Weights of a small transformer language model.
Size: 15 layers, width 384, 6 heads of 64 (3 for keys and values), 31M parameters.
Architecture: rotary positions, no biases in attention or MLP.
Training: a variant of Muon for these matrices, 593M tokens, 4528 steps.
Each number is 200 + 30 x the weight over its row's rms, rounded and kept within 0 to 999. Layers, rows and columns count from 0. The size before them is the row's rms in percent of the matrix's.

# layer 9 MLP gate, 1280x384, rms 0.0475, rows 553-565, columns 192-383
098,235,201,157,199,143,228,226,271,121,215,168,172,209,185,183,184,193,196,148,170,230,251,207,192,172,185,185,176,190,163,179,197,204,145,143,221,191,158,185,177,112,183,182,224,200,235,189,140,212,195,175,198,194,190,196,196,209,159,209,204,147,179,230,204,216,222,155,207,176,176,193,232,193,170,179,224,206,142,151,191,203,218,223,157,202,206,195,196,214,195,214,176,137,156,167,284,209,160,170,201,209,205,181,169,216,221,152,216,172,239,162,191,210,200,181,171,251,244,141,152,230,240,240,208,197,262,152,213,188,203,230,208,193,163,216,237,219,151,160,242,205,207,186,119,210,170,193,222,234,236,212,224,199,229,175,210,178,192,206,202,218,186,131,218,195,216,187,172,211,162,143,201,185,266,249,223,231,205,203,170,201,233,191,177,187,183,222,216,228,216,191,195
103,200,186,204,214,140,214,191,168,244,178,168,225,148,195,203,189,187,206,178,227,190,238,195,186,121,187,195,177,171,209,207,190,196,226,240,196,186,214,182,208,209,193,187,225,164,201,192,170,154,161,210,190,145,195,119,160,186,210,163,255,212,176,188,156,241,239,194,192,207,235,204,164,192,218,200,180,186,198,250,221,227,175,252,183,181,256,171,160,186,200,230,187,212,168,202,165,135,225,137,215,267,206,198,121,161,252,220,184,141,210,223,191,206,180,241,200,176,249,206,175,196,193,219,178,151,209,190,137,203,186,169,194,209,141,250,239,234,169,201,173,217,197,187,114,169,233,208,183,225,189,177,206,210,216,216,222,168,199,162,173,176,236,215,138,202,155,246,229,213,281,201,207,194,152,255,193,239,199,227,210,204,187,263,255,168,264,201,182,272,115,192,162
101,204,178,183,234,207,204,177,151,185,179,213,213,237,281,203,159,218,235,202,217,273,226,271,150,138,246,219,217,255,171,215,209,221,142,192,248,123,199,250,233,156,227,242,180,216,164,203,166,162,202,175,233,209,208,171,238,187,194,188,194,185,244,185,241,144,216,207,219,191,229,139,209,155,192,243,236,211,172,201,180,225,220,161,232,160,201,168,219,198,183,218,167,198,241,214,177,210,208,188,211,216,137,203,231,250,240,218,168,215,248,187,149,183,243,153,166,191,201,245,201,163,252,233,166,202,207,185,264,199,173,226,207,241,242,259,244,216,203,215,235,180,198,199,185,169,220,200,152,220,216,231,177,149,189,183,167,218,181,158,250,215,177,214,162,228,196,201,224,194,204,150,225,272,172,217,231,171,220,214,171,172,217,227,195,206,258,202,221,180,199,215,135
105,213,236,196,201,216,233,207,197,188,239,219,171,262,175,204,204,132,222,187,210,214,159,150,194,262,208,234,229,223,199,171,152,223,232,156,249,206,224,208,241,247,204,205,195,175,174,219,198,214,266,231,155,187,190,192,185,241,206,112,201,245,265,217,146,203,257,172,224,205,191,188,229,203,167,178,181,201,200,194,167,239,151,180,254,218,263,189,237,118,245,214,209,203,207,173,192,188,219,232,166,233,202,190,178,207,239,248,245,177,150,236,202,195,221,204,183,203,172,198,138,133,208,168,156,226,219,199,158,267,207,191,216,252,206,187,202,286,210,224,231,154,183,259,192,172,205,212,261,215,246,180,239,166,193,198,219,181,180,190,184,241,172,195,195,200,171,225,160,184,231,164,223,302,189,212,214,225,222,231,204,223,179,191,171,176,150,206,186,211,221,220,197
104,202,161,193,173,172,159,162,134,193,185,205,255,166,230,205,232,233,251,220,219,157,182,223,221,171,254,244,193,154,168,253,153,188,171,170,228,162,229,216,179,138,193,227,182,181,226,206,199,209,163,171,188,223,194,241,242,228,224,212,159,238,145,243,174,158,213,204,184,191,139,184,263,198,175,149,228,230,177,199,268,215,232,161,180,217,171,228,180,161,182,243,153,179,198,200,190,149,171,254,217,184,182,212,250,196,194,187,197,221,182,198,172,188,234,181,236,179,172,254,218,161,178,129,236,167,242,232,249,171,199,222,160,207,229,146,129,156,213,224,153,218,185,168,201,176,193,218,198,177,202,222,233,196,186,203,194,227,236,199,236,163,171,207,192,167,232,239,198,165,217,189,156,218,225,208,181,200,199,223,177,241,146,236,154,146,241,239,201,212,158,236,221
100,215,271,178,251,237,207,225,215,226,210,157,228,200,164,219,167,140,204,196,190,182,214,134,213,257,258,218,217,194,184,179,238,222,232,203,145,237,166,215,240,175,180,236,197,222,241,210,223,197,236,238,168,214,101,229,168,189,239,187,173,218,184,232,162,185,186,148,205,209,246,179,199,180,161,220,217,224,192,167,174,214,250,223,197,180,311,220,208,226,222,210,238,179,222,197,212,160,193,158,192,158,251,206,242,190,187,200,213,183,175,144,226,171,236,211,207,227,168,207,264,160,200,150,230,252,239,211,194,238,216,198,191,194,203,173,240,261,213,149,199,195,171,201,191,183,156,190,181,206,142,146,247,184,177,188,208,199,210,215,208,213,192,221,249,194,245,147,165,216,213,180,226,203,193,202,170,222,242,182,229,152,210,174,209,194,163,162,149,210,240,199,178
095,195,244,159,192,202,196,227,198,170,202,214,204,190,185,177,189,202,202,171,182,181,202,189,201,176,179,175,211,249,193,228,180,212,220,160,178,230,194,193,294,214,194,238,158,225,216,207,169,218,192,257,213,153,171,245,254,205,180,195,245,269,230,215,276,205,233,172,181,199,208,195,180,229,151,170,173,226,191,202,180,174,139,207,184,209,199,202,146,233,199,214,127,235,191,186,191,226,228,217,276,213,200,190,142,223,171,217,201,197,230,160,210,226,186,188,249,200,164,180,176,165,169,114,245,190,174,224,242,207,177,199,192,211,155,199,171,222,231,193,190,215,243,210,171,131,159,248,230,189,193,203,194,153,153,148,256,189,282,199,178,249,263,177,230,234,283,193,223,179,189,214,189,198,184,241,221,229,210,212,173,236,185,224,157,171,193,211,176,213,289,216,246
096,185,165,205,213,204,169,163,193,182,217,177,162,179,206,251,152,189,182,197,188,193,215,206,207,239,174,154,220,176,207,164,216,235,208,193,203,191,210,179,216,239,253,192,169,249,197,122,209,211,179,212,253,230,178,209,202,190,207,213,236,228,195,154,216,202,216,243,164,256,187,187,173,224,159,230,242,175,215,138,192,131,169,213,219,234,187,224,169,243,179,242,195,208,184,157,197,192,195,200,174,255,165,146,203,186,181,246,178,135,229,184,211,191,203,181,194,273,228,193,157,185,149,209,253,218,227,149,239,207,218,229,234,172,172,165,157,181,248,204,192,171,248,157,179,143,196,204,262,127,197,175,178,212,213,164,233,203,199,180,201,229,196,202,140,170,206,224,192,193,228,205,174,194,167,201,209,173,209,260,231,233,245,186,144,232,208,177,193,217,217,201,166
103,222,154,156,187,169,178,182,209,198,238,203,201,172,217,234,219,157,205,119,172,228,173,217,189,182,183,212,199,167,244,226,200,199,195,125,193,191,206,172,169,201,220,180,213,119,205,204,230,241,200,221,175,166,175,229,187,155,197,187,139,175,228,287,229,215,187,188,237,205,138,158,182,239,217,144,185,217,213,191,154,205,206,204,162,217,226,191,152,198,168,251,201,207,154,218,189,222,193,185,171,217,143,208,218,165,182,193,223,187,207,206,202,219,158,222,207,155,261,220,161,183,181,194,222,173,194,171,230,209,173,191,230,223,204,197,162,246,238,208,220,228,186,206,199,197,253,227,211,171,160,217,222,165,188,201,215,219,171,155,195,203,223,235,228,203,193,219,218,164,195,157,211,219,230,222,195,199,189,202,176,222,218,251,225,183,271,208,164,151,185,182,208
095,208,164,214,249,224,199,188,233,171,178,194,172,163,223,219,195,141,215,213,172,227,234,261,221,164,166,187,139,164,226,190,212,245,181,223,181,192,196,232,185,206,229,163,211,180,173,183,182,193,201,198,222,172,206,210,179,238,217,174,201,257,200,259,244,151,187,240,210,175,191,210,183,186,173,198,170,176,152,185,226,151,145,238,201,199,167,188,226,220,162,174,215,183,141,201,246,211,167,218,176,130,233,184,210,218,220,222,177,243,209,196,235,207,193,216,215,243,135,244,163,168,214,229,229,141,272,212,219,208,172,213,237,199,220,233,204,196,206,213,234,192,172,243,123,213,210,248,189,223,200,185,200,224,202,161,303,209,191,223,218,143,208,248,249,171,223,191,177,223,199,206,212,240,176,180,133,258,180,197,184,205,209,178,179,210,207,159,206,253,237,245,229
103,194,221,203,197,157,181,146,194,237,207,232,174,194,182,175,220,178,141,215,186,216,215,199,186,204,203,190,238,220,128,153,251,200,201,228,192,178,152,218,202,227,191,166,122,190,186,170,228,182,218,188,187,228,248,184,144,221,145,189,175,222,219,208,155,157,189,201,229,207,192,150,182,182,225,128,175,175,224,241,199,207,190,197,168,155,209,206,196,170,243,201,211,199,253,167,206,200,216,167,225,185,188,202,213,226,176,207,200,230,211,149,234,231,215,193,164,232,185,208,242,202,254,163,148,191,133,201,172,248,193,172,183,197,205,181,237,204,217,219,185,170,180,247,194,181,229,227,161,234,205,187,190,204,214,197,187,198,212,179,234,235,201,191,205,203,242,209,242,180,202,173,247,229,221,208,169,174,171,197,173,182,207,223,227,185,219,171,170,182,179,182,174
107,186,210,169,209,239,234,202,216,188,186,231,217,258,191,264,226,204,231,164,220,191,182,243,172,260,178,174,189,211,173,186,161,218,238,151,266,216,210,199,174,188,138,196,197,151,186,192,190,196,167,242,216,213,222,233,201,188,227,210,223,202,175,201,191,228,180,173,176,239,157,173,183,176,176,231,201,256,272,203,230,192,244,214,198,265,192,206,198,205,210,169,183,175,248,193,142,209,267,207,230,228,192,185,145,213,233,198,231,214,201,173,176,180,151,197,187,230,205,186,190,207,153,206,183,205,224,201,202,207,255,196,211,139,175,132,212,151,195,256,236,200,179,197,211,215,202,174,187,153,222,204,175,222,242,185,222,208,235,174,234,156,220,190,195,194,183,217,218,233,165,255,194,232,204,209,172,181,174,237,208,218,144,218,199,176,247,185,247,176,169,183,153
098,212,231,241,187,212,189,197,234,182,248,179,194,217,213,227,213,204,215,208,187,210,240,224,204,180,207,172,146,186,231,178,200,191,176,168,217,200,190,208,170,209,194,237,215,192,186,220,226,168,197,163,211,162,155,215,218,250,155,218,230,249,203,158,216,221,194,151,183,201,213,211,193,192,263,159,189,174,174,150,140,132,236,236,225,198,235,215,166,213,191,246,204,268,231,202,191,184,238,176,169,248,217,199,216,222,167,207,188,232,163,124,172,225,179,174,230,189,181,177,218,200,191,220,251,239,172,157,213,227,164,241,220,189,186,165,217,216,190,165,235,193,216,151,221,215,227,169,238,185,215,219,175,160,160,188,197,210,148,287,241,173,178,248,167,206,164,167,222,214,200,202,220,234,211,280,218,143,222,210,204,215,155,240,189,167,173,245,144,201,236,213,206
# layer 9 MLP up, 1280x384, rms 0.0475, rows 553-564, columns 192-383
099,197,199,195,240,211,180,221,203,182,203,221,154,243,219,224,208,189,190,204,230,227,199,197,132,147,182,172,174,223,215,186,203,158,179,219,171,256,232,211,225,181,133,228,164,181,239,192,222,250,187,200,252,210,197,188,193,180,197,175,166,269,219,203,185,211,222,264,222,177,163,229,265,160,188,194,210,226,227,171,199,261,116,165,177,227,186,148,158,182,187,188,185,200,232,198,194,219,215,199,169,184,210,228,188,217,201,191,155,207,213,226,236,223,157,251,217,227,154,165,179,201,214,219,210,234,171,212,185,201,161,220,178,198,202,197,234,192,186,174,250,215,232,215,231,231,169,181,239,184,159,172,187,197,211,242,137,180,194,160,171,199,162,194,251,189,162,198,188,228,211,141,204,199,262,226,194,218,272,239,164,216,208,245,208,209,224,199,211,176,217,238,209
103,205,225,198,166,207,214,280,225,199,139,204,192,165,275,145,107,229,240,142,199,256,180,212,217,220,169,222,243,210,182,228,203,168,198,143,187,233,228,183,236,219,227,225,224,214,162,219,235,234,221,219,164,231,213,218,194,213,210,195,202,220,220,216,204,237,185,206,206,199,181,170,209,197,155,202,211,230,201,148,184,170,244,167,177,222,183,208,197,216,180,171,202,203,236,141,217,229,208,168,193,203,223,224,239,155,215,200,274,221,174,173,229,195,247,167,214,196,165,208,228,227,186,204,173,163,213,220,194,147,239,230,194,141,167,166,197,187,249,189,264,154,223,224,157,213,134,254,237,211,199,204,192,220,157,208,240,197,219,235,175,157,212,211,156,160,211,240,155,192,215,182,245,143,217,161,141,220,224,248,216,203,221,179,232,192,181,211,185,155,202,170,198
097,207,160,158,146,194,152,201,185,151,193,233,230,219,245,215,192,223,229,237,213,276,194,179,185,182,199,209,242,234,167,152,231,198,157,155,270,189,175,202,252,183,182,192,250,153,189,233,162,156,223,203,205,212,226,212,223,183,234,260,162,217,195,245,163,205,208,219,207,239,230,219,193,197,232,203,237,204,193,187,169,211,154,194,214,208,247,186,192,171,253,202,202,243,225,169,206,225,245,176,195,220,217,211,210,197,213,173,219,153,207,184,119,177,276,227,183,215,184,252,180,220,170,253,173,187,150,231,155,217,199,245,177,202,186,249,232,215,184,194,171,205,139,219,165,224,204,166,214,199,201,256,189,161,234,208,181,154,182,191,255,219,212,174,181,142,247,267,231,137,216,170,191,187,193,137,246,189,156,212,177,184,141,201,222,212,216,209,200,191,188,193,152
101,187,196,191,182,167,149,207,211,211,136,329,264,211,182,181,184,170,156,198,201,206,233,232,154,218,206,218,196,248,202,167,184,247,200,169,196,187,182,184,194,241,218,204,201,162,195,218,173,213,178,187,205,197,173,176,201,229,204,144,176,205,180,204,185,159,134,173,213,236,178,200,162,199,174,146,198,174,224,215,231,198,184,238,186,193,212,239,193,190,209,222,177,201,229,225,143,213,216,197,182,222,200,226,141,235,204,188,198,221,233,182,275,186,208,228,225,230,225,203,213,226,199,204,195,198,210,179,207,236,215,142,246,210,220,227,156,169,233,214,161,177,244,237,228,184,175,173,182,192,188,220,199,167,188,186,228,232,187,216,229,140,192,146,202,168,225,158,195,179,191,242,214,220,203,192,255,184,193,195,205,186,209,209,238,183,188,284,178,154,169,147,213
103,221,185,216,183,169,186,177,172,162,181,209,193,189,164,153,212,182,218,208,227,162,227,173,175,216,178,211,238,195,202,268,214,165,147,195,241,154,162,208,188,183,255,220,197,190,211,177,181,222,177,220,232,182,197,170,242,245,182,187,161,181,246,185,211,192,202,258,186,227,170,214,140,141,218,191,178,196,154,194,219,261,193,195,199,217,177,194,148,251,187,236,219,215,189,193,205,184,182,214,201,241,196,156,203,154,214,194,197,198,242,236,228,172,236,140,228,175,220,317,181,202,172,173,234,142,179,146,220,166,175,236,153,193,199,176,220,230,193,178,191,195,170,173,169,226,200,225,287,206,237,209,243,236,196,174,236,184,178,199,213,208,187,196,143,216,220,148,216,199,188,176,160,232,201,212,196,194,172,163,250,154,142,179,208,177,268,221,213,214,153,233,232
101,229,199,292,129,188,232,146,193,201,202,247,220,160,202,151,187,173,195,211,266,199,174,228,173,213,239,203,157,214,214,193,142,145,154,191,199,268,212,180,150,187,173,153,257,167,211,222,160,170,203,178,207,156,195,145,207,261,180,192,222,197,185,176,176,214,200,216,170,212,189,222,224,158,181,154,149,178,214,195,228,153,178,236,237,169,216,181,211,179,246,237,148,127,211,153,232,209,188,238,202,229,207,155,180,183,200,249,200,186,226,182,237,157,196,223,169,200,205,195,211,181,145,192,208,159,151,216,240,192,172,230,246,144,241,227,253,170,170,171,182,165,182,220,201,155,209,203,189,159,184,172,213,194,188,117,225,235,270,200,205,215,192,193,161,220,174,191,189,163,161,184,159,180,152,199,198,169,257,116,205,218,187,257,183,228,168,239,207,190,220,247,238
096,206,172,197,191,196,181,237,229,208,170,211,179,158,172,221,195,198,228,189,197,204,189,243,164,188,185,207,233,214,217,227,183,225,166,241,164,149,186,173,258,268,188,196,218,176,214,226,232,228,168,152,177,178,206,181,164,238,133,192,223,176,228,207,188,196,237,271,228,137,191,190,246,257,179,161,233,208,160,214,269,179,157,196,145,265,171,152,222,195,263,198,214,186,219,235,186,167,214,220,202,183,252,193,213,238,204,197,239,170,213,262,248,203,246,210,213,189,206,152,129,182,232,172,191,252,176,224,182,183,163,183,219,198,151,162,257,221,206,209,197,209,219,211,161,179,177,174,215,215,185,184,224,257,197,202,203,265,247,186,186,181,189,184,235,233,246,188,219,203,198,213,178,220,274,211,198,262,199,241,238,211,166,244,195,194,167,181,200,158,166,164,178
100,172,258,170,196,201,213,182,140,177,220,225,191,174,231,200,193,188,198,173,160,183,208,203,212,184,156,230,199,212,159,216,168,163,199,229,230,216,215,217,254,185,186,216,166,217,237,224,203,213,221,223,152,192,171,216,227,154,221,207,174,186,219,189,146,188,215,143,192,209,217,162,181,198,207,216,199,209,200,195,203,184,245,190,197,216,211,217,233,184,185,133,253,240,179,193,188,227,174,255,197,175,220,169,268,173,230,191,255,231,141,209,204,211,226,198,202,172,201,222,233,280,258,150,181,164,236,195,164,200,237,159,260,206,198,198,213,222,173,257,161,197,147,120,212,184,177,229,208,247,247,217,161,190,146,171,181,198,161,155,155,161,220,189,249,194,201,199,219,207,160,197,178,240,204,202,225,185,194,195,166,182,236,178,220,168,193,244,134,181,210,268,208
103,173,230,210,168,207,191,206,210,215,191,194,225,273,198,166,240,199,135,233,195,134,206,199,181,196,193,235,231,174,194,201,261,195,154,220,276,249,180,208,242,231,233,226,169,210,174,196,185,196,215,144,189,178,278,199,225,274,187,160,165,222,199,174,180,222,163,240,169,179,165,219,197,205,189,206,233,202,251,195,165,198,218,223,273,156,142,142,223,259,210,208,196,221,182,164,176,171,170,195,232,163,176,172,242,208,201,214,202,222,172,182,207,201,238,280,179,213,218,147,167,184,173,173,196,196,162,253,210,229,198,210,168,180,179,196,202,210,156,182,282,180,239,264,193,231,167,234,213,196,194,194,203,195,180,228,174,176,249,203,187,303,171,199,210,221,186,213,150,201,185,206,147,173,157,177,115,214,216,197,178,183,230,174,230,176,188,203,216,228,156,208,205
097,203,206,206,195,179,230,192,183,197,148,166,213,140,132,184,191,255,178,208,147,183,234,227,221,209,191,215,167,187,184,181,233,184,192,193,213,212,218,241,219,196,213,230,210,143,153,137,238,156,217,206,230,229,188,222,177,181,241,201,205,191,229,207,215,189,174,172,151,173,201,256,207,204,178,203,182,192,159,152,185,167,196,191,223,212,187,235,221,191,253,207,225,190,242,244,263,219,263,181,212,222,262,179,213,192,230,199,178,241,221,193,172,143,211,143,163,197,206,193,193,189,179,154,150,211,219,224,168,223,251,174,251,214,168,137,242,194,180,151,164,195,208,238,166,195,201,216,254,193,203,221,165,193,209,189,239,226,208,172,195,244,223,196,195,207,221,224,216,207,223,172,240,168,212,163,156,193,257,235,218,153,152,172,196,179,189,208,222,223,223,217,225
101,192,203,176,203,191,214,206,180,184,205,192,223,168,199,120,118,178,235,224,143,255,146,179,229,190,193,137,209,157,154,190,104,172,233,183,193,219,171,179,262,217,205,261,154,280,218,226,230,221,205,212,218,185,199,188,237,244,227,223,213,221,167,188,237,200,225,171,224,210,206,174,180,248,162,219,157,237,187,217,209,195,202,204,187,230,194,209,206,193,202,176,173,209,164,225,178,218,247,220,200,123,194,235,213,200,222,216,158,201,210,218,201,176,174,197,153,240,152,244,168,187,188,215,192,245,188,219,186,164,168,155,272,200,216,189,200,206,191,205,211,184,234,170,185,236,160,141,193,217,171,150,213,213,155,186,228,150,181,225,169,236,232,169,233,195,194,201,128,227,257,246,168,224,222,213,171,234,248,156,175,255,168,203,198,183,222,238,177,233,223,164,193
100,177,185,178,212,184,195,206,198,234,173,177,202,189,187,243,173,120,213,216,218,229,209,209,167,200,243,195,206,211,192,174,217,163,150,232,174,189,249,295,178,153,206,216,134,201,186,250,216,224,242,210,286,223,209,180,223,175,193,200,179,175,222,184,208,193,229,171,197,219,187,214,220,206,231,190,207,220,229,222,188,245,178,189,151,161,237,188,172,231,183,241,195,207,136,208,189,142,177,207,187,215,203,171,173,153,162,191,259,250,210,190,231,228,247,214,233,172,196,231,227,244,177,195,228,276,173,222,182,234,194,236,171,216,184,194,198,214,239,179,262,294,187,234,210,232,178,182,192,271,175,224,202,187,152,158,199,211,227,221,225,190,233,201,189,224,199,187,204,240,158,209,203,191,198,243,237,192,207,230,158,205,151,205,230,218,209,196,201,197,166,235,134
# layer 9 MLP down (transposed), 1280x384, rms 0.0474, rows 553-564, columns 192-383
106,185,167,220,208,168,218,257,232,164,237,189,214,209,214,204,215,161,171,274,165,237,190,218,197,134,185,219,167,227,160,173,196,190,232,220,228,183,232,245,257,207,191,189,167,180,184,193,184,259,147,191,193,196,182,206,197,167,188,171,174,172,187,192,208,221,214,268,175,178,173,229,177,205,216,155,215,212,179,171,181,197,200,200,226,243,223,165,152,186,227,213,158,150,213,196,157,266,196,221,147,178,221,201,187,181,204,173,194,148,164,212,237,218,217,214,191,206,164,201,188,229,197,230,183,218,146,190,200,171,161,174,207,172,206,196,218,206,201,196,217,207,215,182,185,173,226,207,230,220,206,216,186,179,176,191,182,178,235,194,176,203,237,157,190,204,191,196,211,180,199,155,210,229,202,137,154,217,206,223,151,211,211,153,233,153,178,191,259,224,142,243,234
102,235,186,238,210,186,192,214,184,166,164,180,175,201,256,223,164,154,275,143,169,215,165,250,168,146,156,193,243,251,193,178,173,180,186,197,179,226,234,220,230,197,131,209,224,154,221,176,210,229,152,203,140,248,230,148,205,251,156,240,157,171,234,198,203,211,224,104,177,203,178,194,213,159,195,222,180,228,201,193,219,210,254,176,232,243,160,166,183,243,223,210,262,195,202,144,234,200,172,191,203,210,198,216,205,241,142,184,242,210,205,249,199,173,228,192,214,203,196,205,246,248,198,200,208,224,191,180,259,178,178,238,209,162,212,170,242,181,231,224,176,225,160,167,154,171,162,187,177,213,192,170,216,200,212,179,222,201,147,238,209,228,211,212,150,177,229,138,177,166,271,171,226,181,219,194,228,162,215,262,219,251,186,246,178,247,205,196,196,165,175,206,183
099,237,193,232,160,215,203,227,146,206,160,176,231,224,204,158,135,169,248,254,205,226,195,243,212,236,204,196,230,144,238,199,197,257,183,273,194,155,198,242,197,215,211,203,237,179,220,217,148,219,160,170,233,175,167,226,202,207,216,151,204,231,220,166,245,224,210,181,219,223,236,100,164,199,181,202,204,236,180,205,159,204,211,202,237,176,183,175,225,186,236,173,232,200,197,124,199,251,190,116,241,164,208,262,203,219,226,172,246,215,178,155,121,164,203,214,190,170,264,173,177,195,231,244,211,169,204,183,216,242,197,233,173,178,195,229,202,235,166,170,200,249,150,199,147,198,220,165,181,232,207,165,237,200,174,226,181,209,188,186,203,237,183,220,224,168,194,212,156,222,242,202,222,249,270,167,193,159,204,203,202,203,248,214,180,217,221,220,207,183,221,201,171
106,204,191,211,193,121,189,159,192,184,173,201,227,185,167,180,157,255,176,150,213,196,213,211,237,239,149,220,167,185,239,183,207,239,213,174,156,182,223,214,203,191,193,172,172,163,202,145,165,199,220,215,239,208,220,198,236,206,215,218,168,232,172,188,171,210,184,212,207,248,187,218,214,218,196,226,150,169,250,183,187,174,150,263,148,179,207,223,215,227,206,209,157,223,178,234,203,206,220,247,168,211,232,240,194,184,210,238,282,208,212,168,219,175,227,197,222,213,219,225,171,201,190,238,217,214,260,158,214,191,181,210,195,255,171,184,182,210,219,199,254,176,152,144,171,182,157,136,230,180,206,175,227,219,206,237,238,236,202,183,226,190,230,152,180,190,251,188,208,171,265,237,202,204,203,217,255,239,148,185,190,230,190,257,215,171,163,168,230,252,261,205,183
104,146,215,206,222,207,121,256,162,236,184,237,244,141,210,194,184,186,213,205,235,152,254,129,259,200,226,207,212,221,184,240,164,148,194,201,228,204,230,189,223,215,222,211,172,230,167,239,155,192,139,250,204,173,198,217,155,244,201,218,168,175,200,240,177,164,200,214,169,201,181,199,200,190,121,182,183,230,175,254,177,210,194,173,225,157,189,185,204,172,213,131,206,202,251,223,161,191,155,245,164,215,216,177,184,210,235,209,214,227,180,229,195,162,221,187,248,153,213,224,228,226,263,126,214,137,184,170,183,155,184,230,166,165,160,163,204,191,208,228,206,201,192,224,183,193,195,126,189,210,203,197,187,234,178,230,173,240,237,194,203,181,228,198,200,210,187,234,181,198,169,159,197,233,224,192,179,183,135,236,168,208,155,179,211,197,220,197,193,220,181,236,186
095,203,216,222,247,231,222,178,187,238,189,222,189,182,177,199,183,182,222,213,205,166,187,233,217,252,205,215,191,238,183,221,188,206,237,184,220,229,218,185,193,221,139,236,193,211,213,197,194,189,226,216,179,193,201,196,165,225,177,156,179,143,151,239,187,206,239,229,181,159,178,185,202,180,212,232,220,247,224,222,193,199,185,189,199,226,205,212,159,266,148,183,232,135,179,224,185,186,190,203,189,195,181,215,202,180,263,175,218,229,185,152,139,245,173,201,161,223,184,225,227,213,260,223,203,215,181,218,176,182,199,222,256,250,187,154,180,260,189,247,240,182,194,195,217,157,199,145,228,224,143,207,263,184,214,209,206,204,205,172,166,168,238,202,206,209,165,155,142,218,206,145,178,152,212,181,179,215,182,221,156,285,129,186,166,138,174,180,175,217,182,219,187
094,216,192,139,202,229,143,248,224,236,203,203,243,208,203,222,201,200,200,218,207,184,201,270,139,280,207,175,191,213,221,241,238,252,194,184,241,187,172,198,215,185,170,218,218,236,192,255,198,216,187,232,234,228,211,238,153,252,155,242,147,162,244,135,161,190,207,247,228,162,197,209,251,170,199,181,236,194,199,205,228,228,183,209,156,232,164,177,164,219,230,160,139,221,244,223,198,150,200,219,193,198,211,214,160,190,240,204,190,169,235,212,180,162,231,166,209,143,236,163,127,176,186,212,202,203,177,211,159,204,182,204,183,243,187,232,199,165,158,169,237,178,235,224,229,152,239,214,191,180,258,273,216,207,159,157,192,223,208,272,164,181,165,228,184,260,192,181,247,141,234,196,163,282,219,168,168,148,226,221,248,151,245,198,224,200,215,192,189,238,175,186,235
097,230,232,180,190,205,181,193,148,168,240,208,164,200,179,198,199,260,209,215,229,202,206,201,191,222,220,212,214,234,185,243,197,189,226,214,161,242,204,207,243,186,186,202,176,180,220,228,237,212,199,230,187,159,167,203,248,183,175,216,159,181,219,235,187,202,221,202,260,164,197,239,194,147,193,191,182,190,226,236,208,205,164,227,200,172,211,191,183,235,223,137,182,204,192,233,196,182,146,203,226,218,204,216,247,152,213,191,206,225,126,238,233,271,166,211,160,207,194,201,166,189,226,212,254,198,209,212,189,210,216,255,232,225,203,185,243,205,219,207,171,173,199,168,157,194,239,269,222,214,192,228,210,183,213,149,178,197,214,224,229,199,154,193,207,172,217,210,179,153,223,177,204,190,180,175,235,245,206,180,271,174,207,168,231,195,167,205,198,182,134,206,221
106,167,157,171,193,246,201,222,185,203,208,232,193,170,202,161,201,176,179,167,187,191,216,198,155,132,216,188,222,217,248,194,214,198,148,165,254,254,224,215,154,138,199,238,241,225,230,218,223,174,247,185,179,228,277,240,166,159,214,191,217,235,206,216,190,181,222,197,175,197,235,202,189,125,213,245,231,136,239,183,210,195,200,226,217,166,164,209,212,242,207,205,194,201,153,162,257,236,234,203,234,171,180,266,280,206,171,152,177,216,119,211,180,247,208,196,228,222,151,206,242,206,269,219,217,140,205,248,228,234,194,225,173,188,159,155,236,202,209,216,189,176,206,287,198,202,233,214,151,183,181,193,193,222,178,171,223,170,216,174,171,222,191,215,198,196,157,192,225,177,164,218,165,194,187,215,193,172,188,181,160,212,219,210,195,236,175,229,145,200,150,276,163
093,176,210,238,191,228,245,160,246,219,175,233,248,184,165,237,199,242,281,211,122,174,211,188,199,161,207,220,165,165,247,193,191,210,129,206,220,188,225,179,214,214,213,241,178,164,212,155,163,252,184,171,164,170,220,256,152,227,196,232,232,227,218,196,223,161,199,190,238,135,198,195,216,211,212,151,217,187,165,159,167,181,130,199,264,144,132,172,213,142,211,246,243,168,199,210,245,199,200,208,232,219,196,187,208,207,186,218,140,177,206,194,151,195,194,211,236,195,162,157,185,163,269,211,215,238,243,171,200,198,234,217,180,158,227,200,213,243,235,198,195,228,170,216,175,219,246,218,205,229,222,240,195,210,205,190,194,186,186,135,183,202,133,222,169,201,213,227,220,222,280,211,259,182,206,166,201,233,207,186,201,162,229,243,217,161,190,173,200,209,178,209,157
106,155,140,193,206,167,206,205,226,179,189,204,180,190,163,180,198,196,230,247,222,248,175,221,234,247,151,181,229,181,198,217,194,173,238,187,164,191,229,191,194,191,153,250,198,238,183,198,211,241,177,223,217,194,168,160,249,236,157,216,173,182,183,231,209,240,194,183,217,197,230,158,177,195,182,210,217,218,161,179,268,213,136,203,250,220,179,260,187,174,210,200,191,149,164,168,195,211,223,166,172,237,178,202,164,192,229,197,224,159,217,226,191,171,183,201,179,182,168,215,164,201,154,225,193,185,175,179,232,186,212,160,224,244,169,228,162,197,246,203,177,196,216,197,213,227,203,218,201,167,151,201,212,174,211,160,248,176,234,229,182,161,196,166,241,175,149,182,188,191,274,234,158,208,264,162,158,244,179,216,188,209,223,158,190,231,252,242,167,185,189,184,220
102,162,257,169,137,142,163,208,208,205,199,125,207,178,196,239,236,184,189,218,207,172,191,195,218,186,154,204,179,213,199,223,182,205,246,236,132,188,212,265,205,178,219,210,202,178,176,209,153,200,229,207,197,216,159,222,169,203,224,215,217,223,130,178,217,236,175,174,225,182,204,210,247,145,243,174,184,174,275,235,221,222,246,203,228,181,255,189,232,216,178,262,181,203,123,259,185,161,209,170,229,154,228,206,191,239,179,205,235,195,188,228,233,208,212,262,220,219,222,236,205,236,199,182,188,195,207,176,177,256,192,199,235,257,169,263,156,148,180,209,197,204,210,254,249,202,222,235,185,164,220,207,167,197,179,222,157,213,216,206,248,157,190,202,179,229,181,239,203,211,218,214,263,179,181,163,209,177,205,223,140,233,221,176,160,193,162,228,202,209,200,230,169